Part of a small language model's weights.
Training: 282M tokens, 4297 steps.
Each number is 500 + 50 x the weight over its row's rms, rounded and kept within 0 to 999. Layers, rows and columns count from 0. Numbers have three digits each. The size before them is the row's rms in percent of the matrix's.

# layer 5 MLP gate, 1536x384, rms 0.117, rows 679-703, columns 192-383
099:533517562464484485502475526489449500542446530442538435448562566549492465532474591455412527525528615518421446494488570542528458584584507512536469484414454548492550529456541476527518505489532472459476494513448533589448533486482476508574495583519529516542523529558375473507488447560600539390597576542488499550567422499457454465515579527494528532434548473423565445404430517520522473496540456532520500460498492558427472511494544434585516528441503416466463484457599512537521501436516508432559468447458500501493445508593511456526548581479540456479467590505545544545500567478514484477
093:542525427463556459498509520550545488565571489488492495515551414616544462598504537473485519478464484474523501440523464498512452503492391403435535457553424545553417468513451503508524547435507472516518391485514528571537442532615539461480412453486492450540533540519517490524545593529495465536513505402557531546410589463478440509521501539461489496507441479454428482517451440540479409567483464509531430512566490458491453585451402537443400527551398561453577455561529430538474467527506560500570464503554560521402488516499535499400508542478507555558408470549478462416485550453422486529
086:479590531529468510490476626450523512592451558472513442520516510398494402547494515511463499455474568448554532526460548530558529532484442616458377660470438469565469449513494590503520405450521535516472510533551483476504519466566393447546536484451517499497537530478492518351534506538466555444547563505571453468512419553490500413571490442542459553436500510431482436487528520497500553430549591500498533509490451572479460579543553464557525524473531564497512435472526446481531446529538428450431458514547449402549431551467438397481537603493557466513491483496479524509494519448536487571
093:450506575457458477493597541479430480532397489559467529527406567498494536472484527505486553482540520483437555474499491525581379512593445462578569403465483556537422377454451554458543591536476521455462622539521471536473489460534425480507440565416562508490502481454481544491471533442386459539549515523487505488455481477490472492559444440527516516556390528533545538542477547482535511537549572467554529536481489536551449497459539471512492399406420513442407507534533457475408435524471548517413503470501473513477609542502537474439474512496592461583470536461496485559482453476476514525
101:596477474635479460513541493531500535513383500471471490553478535468468459503552449562503518555555619507516455512516521453585545452553504446565529530488531506458482448548456488506495507535549515515494532493400421519534534481426528487440556594490516479506494484529527519351501597475566483575561546466576515543489565563464375442507491418443505522532491484508539492559502441501561517563545441494461434551474417488605491560513567481521559458522464434419541549570589465478467431475476576591479464511591512484456611503485520546411548523514475473545476458515539570563471418584427473432
093:547613510519506474454470497525535534557529474497463477493417506546453624489599544461548534521573485414512499601577397532520565441551460566397477547529564526476486544476454471505494494432494434575545481562460522441507423543468426451414427527509489529456591450390502543461513417492550554415521543397516470570514493573507541545525495448547523477558580528481495452344546492451391442500579483555556452491520473428517503513523528448491561454521544516502591483494531508469565532547449464581491404467496518479512424553621480441477426581518463466468450495531553563508505514495487576468
099:485534525608466495524484493462517542521499451560564416482514457502502485531494465433455489495473521538477438430476501504485570556582489355558539572547537446508565482409511485439493539402481509447478495493466502477441541540463495522496559495488490526493579508494535391559487420460413424521528574477488503477519517598540555517548527526487478510502475488499453480541514523477576470505519478553506437468555447529502514577553389558558423495495496477536491558526573493494380493510520539519448445491550500495483545426578505446631596505585443579459539488491462595561592453559565447484
111:487484472459476514468620426380499549475561565496506537470486486526531523541476598466474460545488532561524467457400418613557458459467515495478533537481510438530490407533456584529380516462532451446486574544505540470482507542510647509457520504544547543478548490446614488460456508441449509496593508525517535476507511414509583436502463439499544416517437511470560447535446512488523480514532602501574474457554528548533537487550448570559523474428479533554543462456475482516448601503573584549480500495543510544430524485440547424432443528617497441463509499483522387554481534521492510521
097:561501473544398493559508516480476474549395422495587488545500544571562503442530437477460394473437537525471501527525546515554507529523453471453579488523489540531394461458529520551450514533478532567398510572351488462568473516457526542484486530547454469477523528500459507456506596483547455582464490544420482520446432468563450535468482510455461368501544478508498487519540417581487444539648528471432568464458476512564427474560519511545498425469512526492512553495485411515475543463532481460528588511518442453453504464432486559580537527547542425452489524520519446406460518525586477536
100:543476527443491492487608513557491479466414496564485503407448488628545575423437541381509547539526479488541488407548628518586536488457429550529537532482448488534477442407543483487534479470478518547499449524519391552478595421516534545498533391471525577480456404530483458485533453563537500469529509498511561555499513442606561397447532441372519521503509509430505518548563486473402487528500427448463487542551467533545482510426489479477444525444473463554503544582526509517451515569629519542555592547442403472516518461429540410611518496519439415520439561484586584454439535512585512473
105:524537548491417465498494519492474496486573618603548421532456547543498544437500537515462579433533483526602419444499505544576408432503502489462561450451521483444482499514486497454495478532414444453496504442499555525494563434452546495534421439486528498510535551538533455638527551544535469418549608426514521619592547537388488503441439488482536498514532509493505548479612433507502483542540515528520526561476503532581512524454462490509508545544527459443600418568468443549515461543544452471450498540493512444555493488524446482525488538506504566499547524438390542413536453457446477455
106:483526428463505500479479497500556464489489476468456516443481521513540531529486506558573538508511564428452535486441627554523468536430604624480473463577438487535525579429536559471533474497497586517605539524486514600471561456514485443545541500513456446437598469556480513549486526533436549448407575483550493484562484482474485496518513507506481523356512467502608444618466494495428583517445466487416463487542458484559567475506523610495497429494545522527465465520506544538509561523494402527543488499395522460487454588555528436568512447642529572559451512387438456551506488450526418625
096:438448451477460485527494501494560454486546472379504509545497603491524500548463453437433524437510453536462415482462523520495474546437472512535412455513409484555467516460462443547511391589422453480390525487606458526378485471555534513521488431509470406549502492631478483471510574473539476513572472571543503444514539469521537514471488422454489448478490544615496561508526499527496504468449471462598493483396509541515463490488482400521495513435504481494545556508509451504471448438424472489410434510491509533415471569468493423532401568560481514501465465502470549594469485588574507405
102:556491412541592505499552506464544577477578506506500475482427505541417614526523510513536565441449352518454468540486490504458533503538548508469537552490433483512505456484476502465535479469525505489413496410511560507518534475540517468508430533500477534451524535547512440411434546448388442513507561487460539547522501522550497534485509470400477413567578518522473508437525427574494465429492583567462447430505552577500520494510430409525489490441427571490518421583556508458497505411553477435531489408455481490533458489429516569548574590563459458522503558556500455447448506414515503529
102:438434459504562470527572527528488511432428505532507503487530499566498448504530493510453475499486529497573427556536543481509520475529536442485526483483410458506504529459463569573502443562382446536522462476507435523512544533593472448435471489525502515595492473475556540458614527511402506577579475503503426481467389450527439472488567556413515413506515545552558535404505542470503530460585568523540402532526507476485545399541488575520499517589565597492634567490566486525471548495541480549498456456515484515458489437422486446478547587538568529525587356481576474554476444497495559528
103:485436552436427404421574504540525392562442506562495545507511464565455541495453463463481566562501526549401481551487550516545395546473420408402599525414496510515404465410570483439499558474500522455424519494513515485495518547407495436442463498473524444410445433538519526462467584397408499506458451489539511500513565484504488440443521485469506508495450493562506526559512486450432491537453395422516444521483505453536496491435527577493393507545422462567490530533485565532571542490514487483471507404496475436522476546529451431611571472429621430602547532517534468568540506484529460617
095:543587449516522540482462497543490436504503481605409411460564477477476502466468514510409465514476492410491541504399544572612440531487449580535521527481479483521458463452518472423431544423415554432465511544441624450583555593556502535546486516545549525584443454455539514524560504487379511529427491481445488466549455478501444588504561499465491433446535534576509397527513556502512441397460451555520493502533483515464525541485555469610527473558472580506460549589573545503478459540502467572397509530574532474418468518549517461564585544592508485438546437555457483484473547478473547487
101:546498453525331469443454562446447503464528523453465524428572524474464410498439433358503434560547455502606449492532387573505492438511499484527522482486525470473396480521574472452492435544467407428490497459483516458412437411449506560500466631545450471459394453496454530556508538498638523536545515457485488460502525468457529479490539439539473446542490413517518484567513449489502574473526400506514442496491514562528449596488452480504537543500548490523583568505506531598534485465532523467544483491484451515590509501479464484441455558514461525449425604503469456534486489484490538464
107:458513473469499394495459496457636539460311458573610424479420489540551457503438501327493468502512474552523470522445523579519476500427504526493506500552613472511471443497498578513502555523550494589493527512417541452498538548544459559450489458507528522563570529567550544521497570514514555456493482555451424448455512532532523453634487469534534455519550472449382510455533475451461481482465567486504461602533410490486368540445471458497501499507487513475484492554480566500542430646581478453563478459499501532566471470454490499471562551624542525446458534450477462525538560458570580520
097:542441459456495519442537503474474463609520512567522537444473453460494500520516502516519526589460543531508539491431508413456518526520517508435563508425561510608507471498523558434438496554626496550493488601477494536463558509543521528529516530514502511525593428542575556456493529490585539431511430522438527494622390510603510502624439611628589441465544508522507529480452437454521516476493487512485556535475433534446503568558532553475504419465564551456527483465535454460397502546540517415557503457502486508636579592618513445477482482533564467464411408592474554534559467461505529533
100:478545505462525482488479507429487529485445464500569543472474508548548539523535502531511490453450600496472505516509505548537590471466372379513527458570485510457444448566464580649505537538588525511489491574374530560374568506526449495454592488586532458533565424413586615417512444375580528517419461505498459494500495518509501511548601594492504523575553514535568482524508501482562353527571537377429495535500524482529433601517494460385577496366526480551579591573564520484595525514498541472509452544540462496412471456426453534479526564518438529530457555528497488525447601574553523500
104:554516472404507497455371490459423548423590568428438616526474472488417518527488520534422465418474549529538454549529545506511562529546471534497546479567504508532509493557499539520497456503518524531471498488454517523550484515485531486468471461496482527507511520436460508485456500551598452472552493596493550563376443503660514493547352441541541538570492476481498572560560496489433479638463390553431445465523525508612496501575485485514451532557443509560513490442611490531485534472557448574517466549461485538627525589390544492505563462588446497536471532488511493440519414426542580555
098:501448472591438536481521543527507407516513503534453514434505521472466575516474456464507525580430507561434474443568532463491574527484497523492582487435492553476594488451546509527544536424562544501539540546557545514463512560510378589451498579447443534516597514478573535443448543593585516417520336499468545460468389573509445445630545474561485442426534545508478440527491531507513512513538521467540489450550527438466471479493460484551384509527450467460508546486537535527552492484478554478506514467444502496519478545535452402421579402443519528479571531421445502496475526487495429606
101:522515646456493443451510457555384573561520480596420509529471467550526520476472454484563472464441444543461467416516370479509436508478526541498549563564505498558489416483506590467472523440462506455412508509498461532515637447562443526535508506558435465463397400603468493521508455559537519414458452439436523465513574486509542452509454530514452518526486452473604507463527482461565486477542524461537492565516601592494483528548481484538478523417458560518407498602502461504513553411469468458402457528479540566371429491602474459500518491483535404511485487610519467531488537457459461457
098:501600379499433566515469529492430449482465538437505446500412581459530441568446466448451542513551514479403418517583500452519474512531453462565445428430554579492540443434495557512605538507496532471452484538515486528452503452480488558550477438555547544468470515470494423464526463453579404493517493447479523509458453500528430512512454525439463437521500467508516532596466512607531474476554558517564439528452520568566481499455503463504492561447497432482426502489592512412541427499514442428523449542467531600336481562549551530492437496537533487521489494552491511440441518518506473567
# layer 5 MLP up, 1536x384, rms 0.123, rows 679-702, columns 192-383
096:547579589543547423463520505542464545377495476520488589477505531437478520540500489519470505542381423458546450493459579550426547501480537470510597474524451512547482557534563508535539457532520512420487526497512484412477462455514506538477528539410509430464477378557460553488509464529588448535466453506459453493486513573549423487567459517481496424401512433507503430497476520496429483550453494549516510442552521490497540532468520523436458464523478443507553453444423487477504581515481504418481387543508397455531518470496485517492608591461466612519397527525475420583518510520539431577
101:551513470515561470487583472522553580488478492538531508505506582596501499471524488571439517477426502572622469480512495519458671517457515486480538479501496491541531474563502522505452505428560486512531484509480542473427461450508494517490458511379477550499508532567452524506607450541568548426534521558492502573508528552442460495464485492540495520473509472559375506573502424503512508479535605494474477527528513398451489532406489480490534505499438509451474551532461563581525463467524496486512438503492528461396543567515540476548476518447412540564432496547460566492463438371593564430
087:442425602535501481468520428462571514454475417402332613509417487499492525445553545453377545504467441440513452487462555553514557534578634485490498553555533522554492498532562463478572496534510489598558423598566614518492472426525591529508527471455492455553586524499560478492484600490512521559517419478449503492550517487486551519494503508518491497436470491552614610516540489547508555516523462511486577460464424478440494488517476433446479507575457537521541543531509563527458488542518519459564446499445616536532454434506531452482489580495445534479406462346407434553499481577447497505
097:538536525557450421507518503448548461506487560451529403511572553538505542584451468544549493505436480563481509490512600406463573514493499505510508455471497484518474510494464496539481510556499499408585449425472452367381535491469471524507473388414552464521482465529488601467519463500506469506453500417501505580472593623484483541477586559444506615498489477557468518452474419566480488472570494525525446506500492628456538529536419541470486478491460444482415545537535548466465421482619498491586549477447498425445598544475455466478571607435523517498550454514519495516561430524520505519
101:461479574476442486448512502415520523366510503559544431496509558537474423538502521600432538502448489434486432584502544466469448493543501594427500480567533495514428495473493493443469516604490473471531487528483454554530399565492480453526459514475483423498529479482507460516540500589540445518365390505460485473513447527444551512508503524545517495503535473501536503383536467498536507551448499429624549519466474480542477535495553543442471575518572517530594501569627452501447455505399481523642508523564555529611519526453578481506543445510460476469371516487355493555617513496473518597
091:524536522451560466516448472565519481462563493432422472500533484511499577513548520466501487498548589444544467450537415554498480438427551502463505493502442525462509628492485445544465534545478431567554439555511455493620559525537468561389529462540573500513493442430503514545476529567629538583545544461457527518540468582439402494500482486486474515547523445506459472550531537505478445503471496503468503567406564518487496470478462507515587505640452550463614595496447597498504402379529458497502462508563556547651364511545483540531613465523479545394516446435533420457498502501507450481
097:529490462543429503425415552522481467490495424488464488531488412490578425481495567456467477491423523527524514567533509515504512522498519459473469569477494557494413478515562509475530556432483551477410416502490399447595502602473594448475524594528550479537499449543568450566625445581507518534420527591490518382548405533469535495463472346428538571533439542521497519501527580423458481479453579480534495514524510514537551473484464497413417477517510458486441509589533594535394461448523480493447451524461637482521439494525492527551592439502623496493580474427522436425552503415467453501
108:503512585506538542600457514504496434586501456520469553575483481504439541548577405456534487540494415494465440506553453471533505541603552444460535560516432531531553592430481465385526490524473480542454505478600528542461512495479387512475430579524454480463531447512438457511588473594452515531496501528497475499503458487425466519519513483559492462401474470515437486471541482571477489481511436492485521462433452472498493537463543448419383475530508454485482503529523560498526522393482419489420498538388428459416413526425486583571471518461633556457516549523457507409563498468580542443
097:496489552516494415524428493392480554513455528493541470450495506521596605514463492563427454496525455489450444499540515496478466484493508474441475556451618430472395580515504546542534527492520414513489620466410473473469474499410491436448492483549456489489568517431521517503490410480474455514514534477431467569441502532491585568489511433506420583472541487488516505536485541472523499531543523490440468525483467574481513477500497484480547470440483587554489562467488458471557541473568414510476478524491510420540455501432479538580487530586477409533482490430508378470538522517505495539
094:450540557498429499563451491390453455557468556541570442523470541578557500568466598563486528468448429606464523499450535461472419611399433523424490460607581486503562486541399472407444471551562541495572443479551517471608454569640563463559496564496479553599438394550504532605510489447468487509488446432488494473418442509465462478629543421569511551432471441458434566459553539472576477570509477462405542482450482477530483432510464529409503389444527561522405554484497463517472534498539496465518484587483535472516492518476470563515489548537485458495514530497480485491497483490514568613
104:495408418455503424510415552540497447520435408440478582508443489503476495461468502555504452589451580596482586473433487474449529506486540561537504551462494366480543536558494407632470504470549570490581515523464492489487485545487473583493470491395367479471468409517511464521455543423503582580515466464549453411387584466551529460505626584510542547485440487499493474544499493478493519483545517539458540486499407521505539494514502474519435475476461455487430489437616525500495518520580492552478464411458436488527500572535499486448532486547452457544401466528542449451517464410557492469
105:514466520412616498535441502500446503510482565539472482519402524433499538528535479423516472517551517471551544483527414481519519455571510443503526514541512524461432549557558507487431539514493478536619449535459552538461442391486456494501460460499426527507484567428451524504453388475518527501550569530525565462557496570572555523433501553573435538351500451505489413527537494474513542539469428447481419467444405448548526497420587490418469489533517601468515594421499529469567461421512539560468483412495460485535505513470519534567425454499514450502469532435384416535531585467542522499
094:552522513457553472501492520538405558417505513521481533505491474519515594489492479631496506438506529537484523533511509493517424520433492452444408440502538474505519513501419538436520523507509545422473578412512461480531497582470381623529553473562550514516599445414575548508532518454530542493388486523383505567554521437507469493528506601585501465462552503539597427525558521430511467469466507511490524546469490502518542478552518564405499490493492523557387569523483625507525497508503497479522407550547578515442495561428556534460561472527573538488531489589509626439498548379589480459
104:526547571442515524479505575461457615490534460474558518450422547417522476503534485430440467491422445422558538559387514538535515492491605488511623464524531508529555539472503484549465457445572614505390582549555533590410493394530462515475517485462552455540515423471531450475444532522534403527544473492489551511552555490486483570541526474472475477523544502458530471507503465487516537519525500596484474508424528422522586541431429511472423465503553453517423406541577523467515597413543503474481523500489584508499537571467489509496556548420535477374471588561504535579532536488513401458
108:456531545511527523544446454444552519562540422506454473479570486440514528487451384533472517475423474555579566508498592407506456479425447465517493449514536509463506485534473394494522499502516479518489490576431508529519562550460503560515554465507558504423459597562511402539456490533521605499528450510504505494516516518459480572455525595438563587546499496617468479414443543467518487508489506433488496514580545505509482582524496527462421533603550511603443395534419505485486506427515422513596501503553559432475457451478486524568541524527533379563459532558515488475586467590556559470
110:467539481450566437505523558446516498468473436585521478568481489526512499518424448465463607566541532517482497515670505476580528492506481434537532437490524620421453428466593524478512523529495417511540555456424505530490436506447535552528494525540516523474439540567421503495527543393444513494466400438520532521492571516529549410511587476497453594513477484460545530495482435520478507494419606539536505478542530399496488455375599513485443563534458527435574429536514470481533512442503551465447484499463456506518414525496458492622480457544535407516552597515469476495517524542488461476
095:452514534466511462479481540550473523459421472511512519571524452502475498468502543483562479413471529472497496448481549488584450451496618425474498529519515489552509571488562509591583522404550510490517589498438497562446559477519473515463483497418568379449523470456476535471537473431387514436358419453499390470497500444512462489548552599512406448452481417535465578409470457463449598394478491529510482548464474478453516538608427468538420538430487460506528469471565616526480444497481484487474543559537620483507443516442547471487499431416471498542493477421551501550511556449524511595
112:484542505501372552449462463460496538618442463492519517504493577540350471497477558386445362547422553494521462466407546503401528477457470452455527424546447467545522529468520438435394439513453507484556522462507464428460600486527476470493469526549473467482504474631436521576404474476512561483527492428515556395505563491437432454494511442571457434433476546442542624509508478461514478462601496448484533527397483594482486506540572472500540585538574430549540539512426478545543484458558497580515508540525484551437501503490525498410581498558483351512458518486484478427465447456547566529
109:530450498516445606448552478559559439491588469482470467658578498492498571461559518545513582501462486521471500477527508428461531562422577515475458501500419411484550560453506457517409490401458453483459432517639476510561510537464493488584431568492452393429427476536533493419547507527511427546459469547588538480542525440474458496409466425480448571511511596464532557501500570508460447548470469462475504503522601535528545454519481473464492541630448548589549516447525473539606494413528459587444455557507463425400546576401584597496534487477470458457555450413524577524501497565453469484
093:524511483564561502483455520512510379493391527549539434407581380409473563467601512447510534539547492424530538502580573525562451467423486543576505448476486464586457478540595534505512532484525528511490525439439535469567504458527541503504563539553511532494577488523492504505520466458424576403492527442512437520526485553540583511640529537609445468532438526546527512498534465449536449506455391614490484530437543508540572541519437515595427502492533470567453474461432542593507534624543499441582514461615548502511500527499453467476427455542499465582464484545489532483479513491455455459
101:464524455520545503500462537517518488508525585514400465476468516508508472515556422387511533508512512455579530505530426543558532528460517304503508508535624528513442450485564444513408528458482470522541443494527503488392557498527461518483612478567465459594520367514550559460588507496534410512510469506500465461435431535535496501571393500433541535479544567467529521480537500528553442513537524587510518587382554535484526527397547485533571504475512477527474462537471487547523503504510502388539513473604449472581470565499542523523452519493556486440589560490467479491447569455500468533
110:535483567505434492423507473454504531485525458465533479526539525545538513503585512516467456535510554465416479518540463530557455470474497489519496529516421548458508567511448533577480468482551392462516496517468620512483490472438586525343457536497473483616543473418586490434492516527627433579432465510579508500571533478536498586485463527381454526354474575509579541406544559538436519490453459547566498417595518502412579569541437513459474468513491611459425535514518460523615571408566536503437435484514407491453509515512480537532547530494509533495550551582532513441583551527472420543
093:489430446592520482542524434462518442481477548500476519540468465540468454559554436499536580463392516540520411511545471414425522488487540446434555515518618509519488551596491574557527463464442544496493647537471409525520504523533601498443472543506456506495378440448519445502487460512487517462457481484569419576485482483516461464432424567519424456504538454461424545420355525559423511498390506536577468552427430508471464457559490476412475436567421541534549536474544455523482522530504531457422507460451505539458561427411500511639435431428551470458508513441595484499444512519415540532
100:492482638484518457427443440662470535400439434546486461553355475503503532441450508495559549539535426512498399566519460476531504473541468552505483492519532578537497468499486468493519491438507531529556611583508555545507621561488524484536514484551395522333476500449436527458520499501493435544528418454391550426452511487591543489578510587447384502448509566441579530526419421519494518620589516471575520579505547525396462526550519448492551549468525584523436491532514440574553461439511450515457463553438517544497497484566545532488434500469436485501525455535500448528396486438468478470
# layer 5 MLP down (transposed), 1536x384, rms 0.116, rows 679-702, columns 192-383
101:476411448506388553395428581478517515556523504487565454499514555541520519462526451539496471556485560478508552436520421420610446472525484465428415501404510568490510462508462445462492525504526465515494449435508457528403542521461492478563541474555583501499518515497494461538523521428460568521475537455516427504444498468441599528522488433462463532560541457594548511522426555444537468428551435483479392550440562506468519555494494481463501563389598526440488476525527481571426428583450532535468654433539575606461465455453503560457454524560490437446506426492537492498532497504521470466
087:533468472554463484509519424502528534481566516425470564545474515510627517450593528492518571441460491462423480456545481468557466520476481404470496475535546579498511503480492488548455456462513539416512537553498495569583648509504611409485575489393634508493525496469573493502499488467491428520495492502504477464488493584523462533560433466360508558493485497437601478549407498541471549584512480446438567472509538516570483501584498549597497480481504592446484500446452459430528505566531457498507502576430442501465388478558517601491535505506503595491565546546487488457515543531449514466
097:535560506422518528545467401500523555469429486535503549520520494474433527481494538564618450474570510562528524494533452460500435449501462526505506478440513485416462543465390466534530502605470532511552476465442522490546464542432495504425453438605481502428451505629411435575325549481504477493502459524527505478463556440488480496445441536465572534555542509537493489501521518519478494532456516498578294505473527480509595484439498494568490514509541456502449485501461517484546532452432576510437552459529490473507553576451466579557461429542525423504525540535470509435496505471500522449
094:514534474448539535474504597475449455524561437553493485549487486518497516461520516531495505508517548469523482441545448504495447456491514516432449555465539538433454486580591497493474559556525540543479542523428476565541499413492530531522443508507440474446502540519521512462501366500576497495606489528603460592501365471558537445584537584507484386502442461403504479467518531343527517480550478522376559494462536426494604483487555486430486450434524487492533437425469492541512601510498477449413458530526551588568527418553438534416427454538434473479526548510494546552421513469559491520
100:463591456509556509481470489485489539493455523563502510435560515520431480492381550497484440537459509546519409482451455559490519540426487517525481504484474601592572520450505493497467470542477498523516542432494541436569410558472604618441568482530537523458551462466412449524475400455429495511451480478499506530502525451573509453435499554454440544458488577564463448524624468426499505522478522518537428401474531478412556535456488472517484490621517422514455486444511392520483555529492474518420441533457598476446469484466474506591442479604514457523526594561542502486618536501460528481
093:576502559482485595526557524485546509447362543552518537403447485501428492418342459381574440563429505524428431501507507569464497531509579436577502480511519443518559455488581487513447480488551552496507578457460542443525543448513469510548452492499468491508450560538515508499498496536528470492585507452475541541512427558652552441404447452575562438453588468526540525492546396499515546479455574534514553568473501496509461574548508498499562537534410499520483435520477521461504488507583478555528493544453524406495431483490479507476584483564558499477520458501416527544495486613429520550
097:596509539444602462535520372449496378488422515429422497434503595480496539439526504543500583488543430403510537433505460509435495532467556416564541598472479435448496448542442485492552492558546405546548576466395466532500547463461434490523496434548511430481529586458473477464497473488552447505565498611567456564487504448527580613581567552536461472604509449507516493477465396503555509549523474476433502579497494479454456453557497520546597482492462538521449484498510518575594517500440535555478518481469461504503546429586524498505493557450414461524517561550491559530444531514562437498
102:388597466470505592559519498546498523550483444377475487497521465488469534553489514431466490515497452562587498510493503493449542528499523421537527493525463493476430528469469561535468574503522452486525448592548395526547494515486476533535449511499514498533640503493601551472561634544530473468461557428674585455466539525470524544499425585453457511462466517448480449497509539482391455499473553437502508464597458563466465596455498555475482458503577590523565470528551495442529468589498537530559486485554581532557494477403511414529548492586499557453536480546583548509548543585437533555
094:523456455440517519450568535507547544486490477466543455531492572537458353481542491510562547544370535512470473486481476518482497453507498541482481549460433488501628511418477483511476544448490539408523494560494462510503609459570524531470494573546448448583532529511467500591427463572470447491431456458566513461597414421537479501500421590440471384495474633538487395488473478462460381458469484470531726430467534455569473582521475481504460464507505438468503464550508518521468448466482472494496512534541475491496497524489558488413511452464498557490516501511436482438567573460482472543
093:527528441548505481466489481439495462553551506423506545481450477427480542504446586462515458466495526523522524525529450475463506416567477485550483558511500516484488588540526494520481520524514448478563478526397469523495376539528510459391495428490589382382612566494500548477467479516505493595435633405400463542447445520531451493441553531539460412447454488564527448508480488486440505487553541614497578469441489427430540552527525523550504563508446473486538559480504491468548565442509503432511521508502547455565522503541483489475566507498531553538540503459419466478446485563532576515
101:535554514592401443513462461497534476429564539486475493546509452485441572564467570378543475458459398563453432471458531496511540570493458483578494467506550450523457541417455478477482511507502558525562517513505499512488501537517564455506529559546506493514474525565422527449542568442466471536460569493486446411507468489527529524535447359511417528578497436457588527523570491493528491448507512541530314480470549528577507568505502480539555556459517564433489435608434542459335609508459442570486604486453516511477550478511590509526433523480497575590516489547470513473515470522448412560
100:603494458536478415517533502412505479531509511464433545566579483501490494457497572477474510403534432424528489389449582457549503553433493488562593574552509426488447511482539520448558428511582540453564541517525457545530540523518529444523560476513474527460551511485472496530531496563437524509465518509464481480433543456496560495496452438458590539566442487493552564571445536538490506513614447511447282502496497585443511574553466582547566472535474425465553473496522530520495526525522401493525531569424568572500469501547505547450494372607422560507483509526532610549506409524534476490
095:473409474522494556478534491525580505541486446504549496463485518446440498487523541491483449571486459391464514450483484519473528468529512554451519544433436479482489535443562558532459483516525469517539517497533622533516613430484505585514458598401478417493525537591478511528439497485488498574549530455491454512463442484472423494467440429418505604491506510478454537446457466489496427545497534572477577498513506525532525553513470425610502488467445563525519403502415379563546515469533472573477529457534461451563453533502461405431567462471477484452464465411518337553491562466429413518
100:500477460555486493379513492437463506498504498528578575585458551525480558506432489549468485511520540479551434490496477550569464493569392496455442512506434491512466474491518462514485508452473428478526463541500497521506542448401492514498608544538490565491575503456512569488517370519473484474336482514416464489557544436562612507516481583500530500477437439544581501522496487494539510530469482491412465524537402484505411462593563499481496493535531467552499584480497613493481493527466506582478435569598468492568587446584473527522462465509581561521487478553539514476645441511471457511
108:489477501373555476540469431466581484510474504521554597535484555531537545441535582469483545493488414493474542442458500493485417511434451516510507509506548450551555476511509497418455488490589506470568529509501506455467556433530463511460522418585488493549477583383511470597557532523542433474434507526501405549517467442502531483443485555522503424554573508473429449450549333417444486567519470448516347493471466503477494464511519510471529564480491395495539539511433479440545492451518528413504563536541407474443465435438536452447538475514456409508573501511520585482442453472519573501
090:470445459515528496517442476482502476499607484506467482481568472434480462515599409561532509486480531485489463470450522457516423522446569514424461457430495498504528483448455527496503486461516549499558545472584471445444452498473529552508586470479514508558522473496534546525402398521477578372558467592451458471541471495469503511430483401499566427577541575536565499639439451407508507506497444390507542564461515491443534503540432527523480535451521463453356431470465503503522538515407521531461586548419531416497457572471529516399468434503510502575538458507465445528465447509576537546
102:555479502482508421488510539525530563527567502506375458523483474549593529516512505486523571498493607476400492524455425520432543503547549490560562430534448490511541502544415517469522423490463556555464450580497479502526397490461476441548462587556483497501479567507496612437413519534561567609527515555581539539496390567569463353544437443476541496424566460486537506574570532484449530560494553374530437476487617567487489442548503492432552477498467464517444447509471441520515469544532421556550504514502437543454545502538478383475566572487429478460495419550528538569570507471496546495
105:583580507447555506587469533468494460483458549491587554551449416530531493427454498481551516468562476446432397501509465564528521486465568535399537450414481484405534560462491582513509555530484493487475534494463357674566490540364491510489497512532497555495481519560434542530468502515500543444458516497495407558584461497596482528585555541535509537424549454427457483453577495554603471532450479507519620580430566551538513428430548513513438565489510488546512527475534477480478559503518563574517589476491494561405551502469547451470502413501535487437447458483450397470428494551402524448
105:540514435425545430561434559496524479513442511601569400532447538447510524482467538419485480512516502427528520437476583466556485542521477532553493573465527505634462422542410531465511633600541467523593607559479494440411504443518374527532418521540496535541511458545484552567531491539604551515484456520499544449375487593579487464511511479580497418524547512449479503581500459507526510484486492473460523479454438446537520549496479391486487483560528475464461379587492485540501507577406495462467489494493519495482384577438533496408563508475532553467483524519402439429388587471492441517
099:452501421444444471431480429501562592580594423433539542488414521544527533501504460532491574449542525465390499423420472507381466581581475522436567495564505483481556507481398440457515471579469514453484428577564512530448576510428525531580477630504525495466405565520561586487405434528611471551513494530471498527553511504538510408382464520441526414528481508488384527546469392437524576480475544416507560512579557483484432447553489484574539459457524453482481487449511449399563526476422465576545483453466456539492476528499527473477532566499484474503523432463550512499498450471461530530
094:513436518497551459567445523496451529487498471561530522421472600544524481536432504478593471505490574468455557517521521522490513454518463483476471466424469496573493499509492496580426533461399495476494440562482569502601546501543465540480413567550529542485529438458596516537626452369546542451461489495516503552590512597504572543560500594469441457595513483456517495434447498418507492453526458405519750541493523554583498437527475438466505495530593452479529521513520516536536370533546456542497555497549530505407441444509477596478565510531521586621575455562444507427515522569530482580
109:535497614570472494462409547446385384558560541488540569578525591430522467519500498526419532513509443487564452542521560466475515529452561570516448552562498532494406552601460471444508544562435490573482540495488505495582537413474513550459540470446465490534437527429503435501439452476467571493541520579557448486488592521493500439494619488506504440523531476575526538521494514523484541593465464453510258499598501413456495510495645576545467525585510492505438552478536600600491392554528472568513483515498520545519545571413407538502538502492493506497503604502525476519578489539497516564
098:496452528359450457464537464528527464537435509483503501511642432405527536414452478472523446488513488531551455503443594464600507488509493547596493491453442523462550461458507479441501510555501525488534474495420560523547487493426503457477478495540534538608522458533544501529500532523548530529576421546416476444442475567530410595547606466525556495480492537504564523502508461478552496557432495523489540390467541481481467580526417511520527575498530450441575467447453486510456542604486474487437532468505491453487441485520621517417467503568494458458596511479403541426529433532483512510
104:635500429470478463516539527518552443623552482446517500548512527584494493563501524609490500508581475575517450518537511484459487447481462431490487524446515438491507521521447550438599591414418461479444540492496416407420496514409497607406530546590480417524490559479419475486450558442546548376523549435574428571403503412572455479472503474513568480529496497521549503432490541542515565386459410493516648533531454473550480567545523531515559494442477432535559521494537461449539517577478574507531612519550486508526473497546486472557526502612496529535484562470459447508476615501501528537